Each number is 128 + 32 x the weight over the matrix's rms, rounded and kept within 0 to 255. Layers, rows and columns count from 0. Numbers have three digits each.

# down: layer 2 MLP down (transposed), 1280x320, rms 0.122, rows 1108-1189, columns 240-319
# up: layer 2 MLP up, 1280x320, rms 0.182, rows 1109-1189, columns 240-319
down1108:083162093070059163037067163125151072164125159208132138106112120158168136117034149077105186136136131071211133153149094150186095087116100191115157176141126179074111132109127133103113101098129140150142126155165081130178097123119136092095088123
up1109:171095152157160089127130132166099114159147177127177181111117166124099090131095077161119144139073121107155174155110160109122080144159173155137119092128125098121139139135044118160158135164153100169053124147122078154080157124172135138125159159
down1109:181097155119155094130127170103096139129151158123105124166146133120154202176135092111098137159066144089134152098110122117145131102117128152124122071161141117125152101113071175100070177162156054108102143144139105091087100139114150092077150108
up1110:143072107140098172144085126126137135163090076143178155162047142128158090091171106149157154112123063091192119141161136113109122111131122106079169130146143105164123128065082143096177065153127125066147121086155178128099155158135072133218120190
down1110:163114144159133145089100121081125114147142102095228132133127139118101109119110122178191085143145069151134153114142172174148114115131127087147049093113146136192179156079104077108121169179131158122121089142131146161119165071123108151167163165
up1111:128129114089099115121139158064148107112053117157125160148157063109117207117112102158149137162097158155146151155153144106175159028098127171071178051159110141109159162095123114082177144153139118159113133085112112177109076183129155109151067051
down1111:134128093141122115133089119061127141097121115109160074123180109047154159098144065079127137118117148127142089130109089139131202075131119086131156050144147095124141079098122165158160135112131111173159148134157118157172092108159149130151133128
up1112:122081115142091123179056112126131123126154171137119136155122115155070106130090175121123137070103156119165156088123108101090176132108138153165161094151208125130120109125129122098138160113149115153173153130197142075150124167097150097139173136
down1112:065159136137090070139132109077164144118110151174072166145145104173152101140055141119111120102169159137135095114174103129156167132142133071091160100120077158144099191140109116113106141088124106191126133076178130162121143139072165100081163126
up1113:065120128166176144084196122135133103149174122143137124151117131087125136125118144106159113138106168090114126169144185112139180130098164112165137113103116127125177129170164120123121121162116154200135096088179118077094147130105150112179140134
down1113:137210117119161132114124098115104102132103148136111106137126167117160216106157141143079098117143142107084160136089130088132111160102155183123127145114067128138129106100161138149103180069190145161134200132169122102158080141152130133128177141
up1114:144131060179176118115099087192113098150108147209142159095224146139147130225064152109130173143118165090136150112151128189235127152089098079116115124157145165102171169182063111156119151159144097114173204070094083189185049107148190157115076064
down1114:105111138146041144185133087088087110092149154132139161144155105077189100140117186206140132164134150124165103136113059213147037122061109096108150094056135146131177142139163131103076144122074150121099136181125155149136100155186101091145163117
up1115:124110117144132101102099148163098168136177131113064135115119136159117153128181162195124164081124202152108135161182096072112173119153113158106106051152156152115117096160156151151121106088107101102152113174088105161161144166189132112189190123
down1115:148137060150155084174134140078179090128113153170111091199150139158157150103115147118092143185130083150116071112150124139068124185163120127118151170148068113174152075149124155102071131069192117181133101064145122109142101149102133123210153099
up1116:110131152124145088093195081157167160160174131173196147107070145142169105166139087134129161100108065114124120155146080125112113125117153208118144129167132119175158097130165090119151102186115125097115137168096135126087094162097114107151118191
down1116:157109166120147170128067110103149163139143140118196114116119129137122120158130181108100239143073146163155119109126117112151181116145120109192171074157116093118183124112128147152138126144116216150167137134118103180092122088142111099108108126
up1117:121114115113162172074088124177111102063163082151112094126132105158120166190114096185136166099128182189179114129171109143168140116078131122102101117088147162137101110128057142154145124171138114115068159139144158118160179125084088126141168145
down1117:195086103045172110104164174140114130120121117122125158119125078129111089193178145160133138167174158159140147166156107137134158052037126117187127132149168126096150117073086096203099097141054135121147160135114163069071093163116114169141142143
up1118:148140133141123120110161213149147164098192159149104148132142134126127105138112107167122126113070186196153103157057175138113159123140101156090108154108173113133137126165097139161104140160141162161111117130140147219222061142110107099067155052
down1118:090114137078147195151176117175110149125134134124088088145138148103111090081116062138117081139101176156122104161100119181113054118107119112123097106110093155112187153131167121179183124150129082161110145091144119091141133117148077143154116191
up1119:133032150108141118097174109119156132166150161056083157132128184109081095117105126099098194133136131173134174110138142173056158140145113092109161140121194039099161103135125144172159124084120104086117132135141100097154152157167119125206173146
down1119:173117179198141173116156143172124157077123124134152092146154116078118077142156127114123141141179149116109158107144116214069136014155105090137128078152172064103096123138159120188150100096152128040049183095133145135124131123167104121127201108
up1120:143088079093139072107081175115179169119118114106153161178094119156116151149062126179159164188107119090128138084083165096135219152079121153175143151132132086131075115094170123115130140109167140136092155191140164188082155128078170130084128128
down1120:101123057137104139126126113124113118136117146111177179121119119117140128095108162162061120144093124111123137089122168143137159109148079140097093020131157156190109116117129065137136138071118157146121180141151154157117111083094064111136132134
up1121:156090166176129194145117106207119104167109139092141134161157134131150102069127139167167144133083154109152107108135137074137156160125101133120139123116146203117109113092128093094094112112103169108078163148127125107071048079147129144131105137
down1121:103134127102126133124123136140178170167089132160103122083154175126133103133081162129155159057129129130096157141087151114139133137131135126121080133106129137096144024115161119150141127114148147121124106152169188148080153097123148165137153139
up1122:103148150117135082150112108143155131098171154189117125131165127117041064100119127143094130143135104161110124114103111122078128140170079164108136092143191067074094169097148129115093187141104128163181096113231144133124095140102122087113143121
down1122:110124142095161192115110123149114106138141116150110105116118114128109121209141104148185130080115135147082126116117158152043079102119170103068140116115157111119059087118093142175138134165075160153123002133173138138108168139145164142122205172
up1123:141130116152136140131101133135184149123152130100143120139111113072127121097118138151126165120134180138138093197179102106126205134185055123103128087118134125140142135106140136090104120101155105123138141048142114056116116120141090101103152110
down1123:150120142117127146126146068190177122169084191117148119147134086073117139144157124073114143132168097090094051190129178132137125127139104090109148104122190147088053119103148157102100125079151153130116103060128102177106161142188120152110194112
up1124:157086120121160149163092166057092143110187162127079112154125122142105154151110180090196100091176170166126164077113099144052131148110129122138082165158134100157172099102142115099052087109108143084173082177137064144167132117113137094090134099
down1124:140119130157094110123157089163114114086115144112131168120084126152130120151183113121095158106085152142102091130094147076110093172089141180068178153164090147103125091125144133227124150160163089124143122170121130092088186137113160193171127118
up1125:132142103117089147125146145130081137142137106096115107098166129136127153109057128165036126135080134140071143106149106126135105155110169123136129139159096134097126141145106185144166132131170141079061117120159099150121127107197123093182117127
down1125:125130142120160141148189115114114125085093141143110162117099126101143098139173067109114125093130156139154158100115165140130120120170118133114093125112104129124142106096133087116126120139070113174151175133091116176134157131098171143131157126
up1126:086133082130196076102092174100094179088144122183106108134107133163147068129077146133128074156099141126105090095142114089137156193114116112139124136150112143150168158061158095161157147081083075115130148142090139129177103129163105116064105086
down1126:138214128088167096161069144131154121095074172117153173083125084141142125182120131146089091186137143176147077136151063176092081087151113145070104144150173125127116122154168133169160157140169166139165158085134086141131184142111095111038173114
up1127:193101181046132166062167100097101154089080157127094143135176092124152139143087109108126106088160135125125187201086119122137143092118211153150152148136155133155118132138144136101152113091142147099164131060159145154086133135097138197110114137
down1127:112100160102184122057188198106088119102124147162050120107154099104198183132140138069068160123105169075114152164144164152064134127093193153124137152174090115153110125111125130080175115105141208127157143111118154119124221099153129161129125123
up1128:133084147100150095132132148130103151151134159095144122130065144123090130126092133174108115098122111137137140131146146147109156117098141174126142119083171110105106087144102139163134184102084074127116127057090139045115150155116116087153137143
down1128:117118142091140151164141070162128061126154111112061109136188091108120102119102129149110120100116085097094113100107128108115121118109142089123091159110133075133134132124071152170100118136111125115118132096163141121090126111153189168087114119
up1129:149163121146166156135117135098205104156125060194147144163100169141143163157149110090217115112067086141101185127079139105140120114089080158131193148119141190156130020179186114114123132165075084097148114117108089115122110162077091118123143138
down1129:185185075180147127062172076134139058132024139219126108104183121163169134105122168155114165147094142151103120107202131134122098044115153170139053090095112189217125102152086082122077154107086092163095106137124154121055125150114174145198103120
up1130:131095158160100128177131118073117123205140103080157118126089124076111131117100165160092100102090152101149096156112119208128147101062165108117170158145139130113206078179161141086073075182132150092168113145152141103138093184131103167125116155
down1130:122140105103151124168127122170144132083143121109159120092128076089128089161169149094132086149155137119110130131084142132102102167140147101152125117137124074088078103154094087096152173136129089075140056154058152065130137107090179071092113152
up1131:137118123068104134117076130192140110181123166125175135162120115075169094137126148114149149084142167125147182090084149118139128136108142118162126129122135122121085147115173190062108156170127116118130170162097117045087041055126087140115155167
down1131:140153105123114150108115142146181166133141163085159057127066121074166084171167112146127063089105096126129139120145135116087127101112110111171148113109117081123131123161106163089137123168114144120128115136067200126115106152110118096147162105
up1132:116070123128111130066081183106165068114142169100122170094151216094085117162068077120148132072129129150090124144155166154185155182175117136134105064167120136185143065113163130167177113120166125105117112109134156058136095188137119089084112158
down1132:117110080096122108124162084109163199116100094080119124150125075116129157167129172098174136093154118156076147159101198151160148135123149046088090139112160094101214096134118055106142097138144123149149174147131149121124149116152150168085149069
up1133:195124148094189112144111203117142115134105189148149116131132131153149158124118116026068109075092116176128122131164165102156174116133146088157151128067115102112124068152069173168138124136142146114175153113184131158141149170118121148192152134
down1133:166095140168090139133078144069216141098156134179132146131116089128108140145119100157116139114122132135119088148107103105095154173164173135118160168142123113128155122101117144098087145129073112158133131145121096021098170052182147066168113108
up1134:133110092131092126140082146194155138091153098188160106109191095121170123139130137130066081138137125170175182122072055081117187171198038097123196143174178147125160116131039118169115122125111094096124069163131143161160083153077114134143108112
down1134:199120081125100160137129149141177116133160128162184041123147175184169162158124139103107038131070192133127090107172120082083100096150119166101108117116150121121139094121153195180144112146128091155092136110092112111122152085178146096207155177
up1135:099136161090191099145046125188105058092188121170151122178195121163055097136153175141134179162158098093087113135139110106092096155065065109101091134117121169121116128114067105115063108152111128170155146114111099089131136150098125161083102113
down1135:134153111137176113118130090087138155151076131150129171134182109142160053140145110120130150144119160113178163124192174113097110089120149148152113110119095094110156154118093159118116155085119145195128094188127101077036088109183139127085113102
up1136:102169148092146099125087087139100114109100158118132121067144137168155131133126029145085170098169095143130132090191159115167090131157150092154153132155114088148111139086145163155154127131122121081113149110129116118129117129111098119155177091
down1136:162125155086089097173165119123105147096177153141081100145093136058120136123106163136116140136094144184121107125082185128193089148119139138155128125117111074162113115160130113093159168126184088082134111113136137115138070116091114156077068136
up1137:112048117087156177186134106168095158101113160099099116141158139126135144088136113121092161162140184127156121114137116088124120153094108147098124118097166175111148074140138193126179104151113133091112218122102110141158109093185136037142125086
down1137:139070084129141194115146124166145099117105164078165090142110114102080050123150128070100117122149131153096107152108133076159139159108131144147086124139107068096102111132156152133115107162193102102103127143098186184155089136156141128152139073
up1138:138119092155104081139160143165166177111097108103115129168108087106185133128085119158111163090112156145073168091133163136160108092117111116127124110094196118122134147137096157112119116139064194101112187173143115116155138122154136159108087149
down1138:130110112133093095146100079173152083065190082102141122162191163144086138141082118073131117155129207109143138096179182175121117162135096149120117180113121153121161196130095180158133122171107185121029156151166147120114159163096116127077128121
up1139:171110134210133147109127126122153102169105134053128165209126164137197054125101125124115139135155073169113136148132142101094129093140151089137148139104135196092113142103124081143143109105089121147097134115139133143126137167107172117150134145
down1139:152131095157145136117129153122125071154212054157102211103102157133088192110129188156151105169157123133099107101153137140081133091089114126084146129113116112169114161118160175145128051103130146163133129128112118152146113108159148154174201123
up1140:146141138145103149103120149134132084125149153152145084156196157142145120142148091121108150121127131114136117126136112164174066147100106108119132113140121165123078140169122158155137158147147131132150160138215115137126112136176179148097101105
down1140:092142094175208122156096146081082109129118117140158131128142139109129096109097129136103123117154086093131137161098145129122083092153125119146190124131123156091129100055069109138120102109115110082157137181112113157120105071127112210156142175
up1141:120095123181124123239167133103082094082086106126089186168138093098149113156125091048095098092103142120138112109153130104167149162113147105142174139153121129093079134151110221087121142101136122180127151105145138115128116131100101122128170129
down1141:107215127110149105107135088097145119188152158128132096132133182170108083172105157177138110111134127135127137147131143174096058107169151152146082146094114149104117136136152114149119099161127133138146136146176120149094117149157124182134109103
up1142:202146145116124147127156114076119099149148172109113142179203113113128103134116117182146098133162106115122167122146080134068143105141138188137076151120156100153120135177139155137158122144104173149137098147169077097153100102153106074106150117
down1142:163124131081124186123100119106136108077132073142109191145131113098139148160173102069144107081150184156115136095121130119177111122146191164117123141151099105123180162111119114118158143132161096115117162125086080131113123190107111116144109130
up1143:096148111152187155148123130113120124106148082100127147066150166077142090089121122125131171179117104086116109182106145112148157146215109115105144103095141162083158137162085137139083153172170119180107197085161097119107125097115166118177094115
down1143:133089159156161123131126148126143111137103118117134125132120112100143101110162122120121126131178117109122113135171150143165089158118130062152142084145152127151135147144154081119104143136107110118104100117155140124092061063187137140133137138
up1144:098108126138117117182125128121164169131158169167191127140117101176159158123122109078129161144114093132172142084141085181121037123168121109108124116134147149166144122180165154142085104113122128144142133131155112126103129125098088081097108068
down1144:130110110163103113138146083126101113106059088079049175129126141116102115139159094128095139152116166157115125117119122139091173173166168137124161106119128092143127173100181118157106131143084080125106168113161155119091097138097053136090130102
up1145:211111124182140131148149104078107095150091090149130135131180190148177109116110186162178140150151113132054134121109148151151087115135116125161097103051110158100113169140114159151120125104111148117115083120161125181155101078103129099160142151
down1145:118175150147073144153124094202140063153139110105130131097219206125154153098144110134137126092121154080066075142106054130157120094100100103154075094146091112165145169147109136125109133103154202156095102129184126201161118160156130098117073111
up1146:098146138097124197121091140132081095128146160123138158152171135118124097118161116166164083071125167194112095120100119177125150115159136155118156106163132126129139206139111133143175151066167103114155168109144112127154131144166101092108101091
down1146:132158130122136099163098165075126089135139125132124150139115099121148139102165189139154103089108169168164079132070134137103099114102114106102182096130196137107092153155152125167135161095169133142184134121131154174140121102139148106093123161
up1147:128138148139081138079153131140148087188167198092158157143179175118148102156131143093130102135143118090131118171121122125095141098151132161177195118100108156108101202157136095103184132138131119106084125091101119052093117115149135183129141150
down1147:130122092095132181164127117147181143095157177111099188127078129154114077115107114164107176109145093168137132145135094122189101178154146078072153145135145098167115119078091121153136140102149117117188132153145120180144132136089110094070157117
up1148:097126115174071141103064148155168158099113111151122115108174125077192166103110144140179142117084072169135216176189114139165074149098108122137112105125148145112165110154120142086111150162094118179084133124093164129145106102144112069107117117
down1148:101143125155124116153126108187146144131119066093137134160192136100094108105141129124130145126154100130147107137105132165092216124119147075129110150102063147111131075129155100107122110094134126116172103172075173140159142139122209110132119137
up1149:073118156099103113140130121125093101171131093186055152167105120136162150138146173122134146139110131087141128170071130147178085154151170112157081109070154121073131124148191184155071116156121087118151197018176163049141071122126175091129113056
down1149:116135115085148152122119141136145179154092137108092179144136130144192137129121087132104178082122123152170156126122187085129139082108143146134070139156133107120083177125179148128098130151096115084120130076091132160125125119138190138087108151
up1150:046139172145066153153150148123091144113122082175114175152114122087118117173063124084164163197105160143108135193104108109109122131108117128101169138118147124163141121157148087187083151147122109084090121136098127132115086114141193124149126150
down1150:107105107108101147185171098089081119115123055107125162103144132144094180175137096127095104091085130171159087172129089087146139125108145102179173048160123051092168072092169148150085129059165080122117139187128062082111135151134067124128159167
up1151:140172147154117052110115182126126116093139136163165101116129144111147114113131137153100163103158106188199167149114143166086070158124117126147116133142156129159051166122125160157122179139160112144155079074070083097090116173133138159105118122
down1151:145137149173122078181148153129110111130090143157117103098108145154104061215128142141090129220080104116133091163154107132120089115144110162151118137111184150123101101146104096058113074131109065124160062142112113174072165156165100175184155151
up1152:156113159089089120132094119143134132089158052145110171134142129108151094100141099122053115116096155177160152204164115092171141124136137142082130177124131075098177170136088116129190087046118104043116211095154104103109121118109078064138158151
down1152:154142127126130144163130065135116143112123220153129115113149113095140172165103124092101107116101125146133133182113126114117142111099122154164110130090123060198201121104125122113121116099108136089131141108130098145158145152099172180148167110
up1153:133061094084106155172080067077060109122143072149127130172089100163146197126090131193113233173145189086145160183122117115233105179107159089160146145103096129113131121120120127139088112126094136140146130076092137138154169163152120088101088086
down1153:129137147123163157111137063155117209154117156092132159131184102071156174159129115131106118180134167107133130144133151121160131065146145155151087132157139161156092131130163160107107135115099159118108162175078081195114096135159119090144129085
up1154:079092196121135170135097147148144159078182071156126124143123115140140134161118188183128160099082169144157225091202159190146172115146160162068132138137138156142156124184145142114133158150115124155086097083137148099168164173145117080123191076
down1154:052067108175164118181132145127140199088136056119117135096148138126145133124137134063145149123105165108169142106195096182147058144112090099072152153158204120152045161094132167134114147104134084066110151122083139119163132105134124148126153071
up1155:167107094110132138120100132166118152150149062162165122130200106137070150127040100138161099153108148155085101146110160123162084182110153074097155136123111098167176142129116165095123130139146152142108133158134114151114176105094112159130147119
down1155:087099067162156102105122095123114119180044115108132120135131074168099062142098146147093101094129147138095105162174144175171127130173140123188110171134142133133134146164145076137123131074139112116116151184120124102182093168198166117159216146
up1156:086184134153143105112139102165117128113112147131107084105189131171099106146094147159094159162136145104105157091102145027118112148162174089127127170155135099121136135174065123039135120104137155132149151097084108116144126103112122173108118122
down1156:183091133196103104071107122118128137055128115117144121132112156108065102169140102138109140145102123127094141163112116131097138102189093163099108144176153109109058102102147170146185162164093109143111145126086152131137099150163096115060096163
up1157:144034103176222175152160092112132126126108102109103118127086115159134116143098210097166153086111106106139149094077131087177141150105140124102140068141125117108129151090071184116089119091087102135151149139182195085104129090204153101123145149
down1157:132188114145147172159177051128134159131132105105151091099125146102139164122097131141144101191118147089144114140095202113146116140107129099136140134142095134159093123080094149172091157049154141168120155166089104105132148155086187048109141076
up1158:074088162170079152123133152145105161147150139116136157103088141120128106170116137114120083112133150071169097113081193162100145121107130101118139123117129124115037131124110109102121166154178151164137139135112131123098143137131097058136095120
down1158:067135116143083119115139171131113130164144133068113152108123126184185136143107095124160066112110148098159124110128131149086119130124081178142112137127202151126169117115154100087133120126156141111154160143186165143159138069112088115153121175
up1159:096123179102136135130178120147169086129126086086137167120100103087106126140107163173164117148151115104138155150195141193163147090113113083110120139166122125117134112112131138107145149149084141086151081122136144098198166106126068128140094115
down1159:176152123154136152125130102124106143093118138144137089133129168144158149086151113088098141124084133142133152142091131107143094182157090145104123098098176164101146144113111093134133150082149078125131118149139119153122118155144136127108145112
up1160:100099120176143136112071162097142192142065123180131145175140126123134150126060137133148155114129133106149156103145147090101163155154080173039120099093154130114084123112130171133141120147122127154132105158085106110144133111109122151120140086
down1160:131109142105107076050121102128124125137101140122124106141126090131109154138165107150150134163131100153142160123118099112134115173085105109193128134147140156147032090152120138131118122125182168116132101157083183106189158147090140136133201093
up1161:124188097139140159152158113073094187153089105072074158121119145079113152158073121120145134085151100153159141096173149130135125151127154109178112122137152137098100176149087129117087096160051174105115135084161121104152151065164142112143145144
down1161:121168138116091142128076116137113109128158105158122106108101120055122086140132160090138151149150092104097151136134163153091132158092112077153117145131125068078170122085083156110112120086077108063143140152110137105138076135148113157165095169
up1162:164135113117133123111056099172124135118093128123093109137130079137122141133121158126160128130116166173149136094150113144168169128148140157076129165124117083121130078150164126158154147133118138109071141105144092101125120136132106168134132133
down1162:180086112178151088119109159141091167194130143142133136154148078115176198155135151077126145180135140099070133093094136119110131094115161109083102130108131118153151103118114082145123153124153092149135145181157123099169150096112091148152157119
up1163:167148068113126147137103186171139160126174093124124096210091156135134135167084128213102125154181128174096098121121147158134169159218144131115165139110130111134178142168110114166168122084143119125109186186076116105149135139097133076035091105
down1163:157151124162124084171137126146169106117152099144164167150112078149172052158171074091183118102120146162114122149156147119091138179106159119147083161109121190111125138096074129123161157064192127138222137164133113098123071095126142134140136112
up1164:145180131121131109115113122143113137039161110152111112121064020099059147137143119150128110115136130158087125157079176108175131068089071151119142185104177155163150148105108120184112098153126132125114087174139162121155120099181108176175098172
down1164:117122118149196125099177123131164166041156131045121097147127152132133053117149121094096100121123132126157148116084117111103116114143052163071151083021146141095128155153100132104191146122095153138100105140116113096131099157135197220167168144
up1165:145107171055075099114142127121105207134118160155102148112117159089120166144156147111072104202148105124128134199122131082165108163156159109123107115127152160108089125120071107150157105110114126097168116072061112172180126131131122137152131137
down1165:113091133158107089072141157160123181147134147127208150152120118119158138160141169169096139152166117156099188103156139087153170103135122116098137080159133152148098156139107166088165095107107171113161077097098158108167171121145104125115170096
up1166:120109155120139154113126131101088122149119142066194105157157147132120150136130148090112203140166094106105151190147196123178165138110169112092121130058117083116064178140171132069141119135092092148176193113110107150093106119144131077098101157
down1166:158123131148173142079120163050082127097150147099180090128185134094136149092062100130094054108173092130093128073126140158138132142173125108174115125046116131179163143160102145112128114121108084161114073111084115138144141173142153111120114080
up1167:137150124116142131197099120137123191171147143105175147171123116120111143064155065107133120088167171133182112143082160118125116078121155136114154139113154142139142087144097154138154112108125144142161148108101141110114108158120138104120119197
down1167:116150095134166140157132114099156174111151139095117126147124081085178129103100090099117105097159150092129104169173154124063131097141107142093167142077127150095165134117102165078111039091173130155084109131085133124141110142147110154123137147
up1168:137104148146137153065164114128169134107152152084109134152115131117190158112130105105157141046194095149108098104163122077149134142077167114158157088129110102119144100114134131178115170135106155112179162103126112142048132175173132082137142136
down1168:114139126126195180138168154060129164150211107125153128104154138084158095136151126099130129141143116131168090104099093126097079117111161112103138082130094142149147116115173191132125071130116131143128119068089112105108087117137104169098125058
up1169:090155129165094164081163163141160112134136144138128100170144119107097172071156149132127151105171131130130075124112148110117105145173074131104125148172147082113106132137190092046183138092109118152161082083087103134124119142142099136108141096
down1169:092129144160136142068079156145187137107131133141131135177067134139104122120164166159151087095118138137129145128143119129089156106118097111100156122109124133150147091092099172117117125098116100125123129063116160170128173125179115182125117141
up1170:110181125132160094120130112100156133135116151140169108075161139096133163100084144126119205121073156151128116145116221099081073073095106131168178137166140152096116111196139113107146187123167170103184146143052119106121055114082107141072150136
down1170:112122118203145108144148116114190102107153193097156114124154073154109179152093157151140080107123106098166144092171146201074088153174128098077176111153099151168159130074128163082080098102173074200111105169149124100125114154227095132159137137
up1171:105103164140123137088076110196142161150082102143109195107113113085203181095107083090127105129123113128160109122104157103123138165123098186105152142133130167194086115091192158093119120150091097168073057139154111129121048133112117137110153080
down1171:121124134169130086131175148152110173187140141131115104105104128075138183111068111115122093146140153096096166088082137111124148154119173149094162192146148125149106165129194099098112125096190078148142088143136108147140158115102143178126121136
up1172:097120076105192098101097167117122114072124072131099104117128092080151091198104170114088050133085136111155161074171096150161179168160149165202118153133081155102132107067104113153106105125078107078075105087116119161206121155139110126114170130
down1172:158171105172102180128120135131107163167131168160137102178088162082176159070127181122129126101143231065109103132107098151105155116107192155119160084156166041059112072120130121081138172143138163159101118144046131110108119131177173047143145084
up1173:189164121121142151109103132128090124096108121114170141146144199145087134117099188087144151073061134115104157140107173105178116165194201139115116077095140170152115123162100126143141131145138127098155136143166102110150125059113217131144127111
down1173:132155120040072068111142145180116137120142161091097101147133097165155120139081174066144113176107121093135119180154055105155122089113148110206185123120150158137114143164090118116154120144111107092109105139145112135156151076124100109080126089
up1174:097104094116080146107143198176189150143129114199136073100156115099083079116151077172142102086125117088153136160115145186156152132055146092137129166240144127123174090165171114177113110127149041089143086124179118145153065100155118230122079124
down1174:159108053086149092112171100124150142125118113131179194041135160152167103098159139139124158110137144111157099128139154133155057081109162157111074164067149163101124162084143151096101145137144138100141184184118173176081085135136147094155153137
up1175:181183066162178163183150089102137125089149132135096107067087126095130207134144171094094103143050077138136133132169150164101148142114109139064129126095181125176131101168094088085114115172182175076110162104081111109088080101189135171099122144
down1175:099147137101131137146130171170133072124144127156130144074150115158097104148228171136106108094105099095156090102207091110096103096094126158134115098115111113133093131052155105125123135112086151157188147153176103136107143115088143135076109081
up1176:115103155119162125139124101143074113172040127175131187110109115122082136079139115105076138106132138110159090156151101165115130105159144113108140127134161155084083118152159143174158117165096093182120125147084100150164110112189120104118084168
down1176:155103096090096126103138080125171093113112117186099163115149118144127121153134127128069091164120142091108152113148090101193118126135142131167103088121161107129104145125113097144141181150136136141106149095149148135107105178075155140151148150
up1177:124139124134177120129120112153107143137164139136148098167138153210128159085118094144119114171157068094172159161203085124172133166149121117105160135136124121094157188085097101165129128087093113192214101153088064083108153144155144114139148083
down1177:143077134156139121120052145177113112133087116125138087138186075137131078130122150141121145162154087145113153156156185119170136070127132094193126147136121102109114107137043148118154185157214093081105141165070094157103096148156133106072122087
up1178:164131116114147130116151085115110176113059109111133129186072098058140076076178089135135126076156098131125132167131101141195186131135186130137138101081136121166122131069166128125130118125150107126145116105130125114112117108089077121165057071
down1178:188154145113070127142192110109087116163156106127188148098083119136180090100138164129097144069176129136123107074066111120128147143126150172098096086120093131179147147082161160129068093154079052105124126127125124080160085062081114193138109171
up1179:126138131126121152100103148049133117077115122044145122188070149112091151083088094167150137092147123160120099140149132124094154126160105161119109146140142141112159089109132162117138135086140108172153095128154095203100075107159054112107140115
down1179:106107117093111149087058127142125131110140057098083141090131073128139195086111150130129107208182116148088073160134132077110111128129119143135172115158104112154150055125121114149144160122098138152137141127162136155183089178146071129096122101
up1180:103112101074155070131110163174135173194136106169137109110096196152073093102109121089116132089189143174106120125134160131116177178133141151105156150147144140110178109091145133089094128136145104137168105173093144099141151135137170128102160143
down1180:105147130123074140096105098146145131189113148068165163130121152146107138092163165127111119167137103125107098078094155112173051126091143161168161092135134175140095127072088037132142149143129145127148108138147165139126140139125172143110141142
up1181:136104126160090187171125199080117149198188125147133106151115098118090195135159090142131112054072137133097145165156093110032133080141099042173131129169095098165077140133048088140148133101152095111139093192160163086100146145114124118171130156
down1181:147089105080122141170147100135138053134158087186176150130120120134102037178135160101115195146131135122088123102198134106120121164086108098128151145087144086136173147152167120125127086113140098141158097135131129151186091136141133109134131237
up1182:146177154149085127142174157145217100156131110148118153164174159212165117195112191113110136122112123107100148173172081127142151111157153129175068130157059135145119062237102087141113118086148133137162174115093147150114117095116136163132036088
down1182:129131135068120135139165106170137139148139085077101155120141110116139171121096144185085162131105167082112098131093105136138118087169140145157116152132089200103087117149114109123171074069189137138129153201103191169106127093139120101077150135
up1183:089118166157177120126103033191056155113115103172114122022177137112110155159139164124140090121089208123102152138070112134049209132141172170129142150176127139084094181105160138106178087140174112203145112157133130090154065143166163124194161099
down1183:121139094104132151182151183105139077129138140110140204216113122162100085092165148159135110171173065104157154131091146134232106172152124113115100130154132106197141102136083084194061103140058132104166155050141143124120098133074146172108098161
up1184:166120116115121135157108145142131087129141164144121166161134120149122121088163172109132117140156139104102149131126097131150076138154110171128062116084179135134153144149119106127102152149128105148131124130092073177122095118122104094114109151
down1184:094118149112050142082176153112120181117136153142146085120118147136090156175136097117122125161150071161160150132121149089140119143108136137099120070139078118115128138134089109094135164130116128165102133094129061135104214175163141136180107123
up1185:064087126135164104118122096101117130102127105087095134175129149129088147146057136128101065119110161118126213128099131168161118148102147102138162097117083115104157131142195156156121156127131133120093062131088147099197127153100108116187154132
down1185:184121179146136137099110152140126121140103148138156091105184152143158123114176146183199132121144107168110137143150164122113122120132143153094124070073160106084131146062086133140105147113122107086084152097127143127127181119136085201082139153
up1186:078125128117177115177112093104160113188159219160106047209166145095101107129177072111112163092128143097083138140166143167074168152116179125120126152095145172092161164101130136165109120141175126211141173135109116095098139150128094137103121159
down1186:097165159092136068117095099109096193118044145134145186162136116108177061130091114113131184064135123181107136094109105060159125150100124133133104146109130111081091148139121101138127192131195119136135139159097089104191139122168124083132097095
up1187:155113153099118116147114140140124166170139159148137197113140104070144092154073134147165112168133137114161172089158150146080103192119106169109157086126130142124169155121078151186109153146171145147098111126103125130196124099112141166142087131
down1187:133131103101121126117076155143156100106156102111189120124151114121125136163102108144137120105151158105083103120130104135112080076089099160118082093119137142117119234151113164091163116124148115087110101116072201143104160124146109091144136123
up1188:117126135149150112161118108123102067112145106134142122182170174067161118131147109157093105136131180092171124101135123097123116133116135149094155117126109166106124114162100168124162081117091132149140149177150133132093087090159123083099150094
down1188:121083028169124102117148096121103123126125148140097126124144098184170078153152139159122107123073124143126112148139170112105157105155055137189093103157113098121125134162169158146112136139125123154128092111160177115149130177168154143135124071
up1189:143082087128153131203162119166191125156091142117085215105144158154170074078140142086116154120146124171103161129089164124180136122101176177143144087138160123117113169114126138178146143139145167114138205112130124147161142134130153117149162133
down1189:157108137135142130092096152186117077115103111134123091124112149088131130139128134106168138183103148189096134162136156116142065151105082108131096143156113127156135135134094125138104126114156131150106110168142154142128105110177098098158138140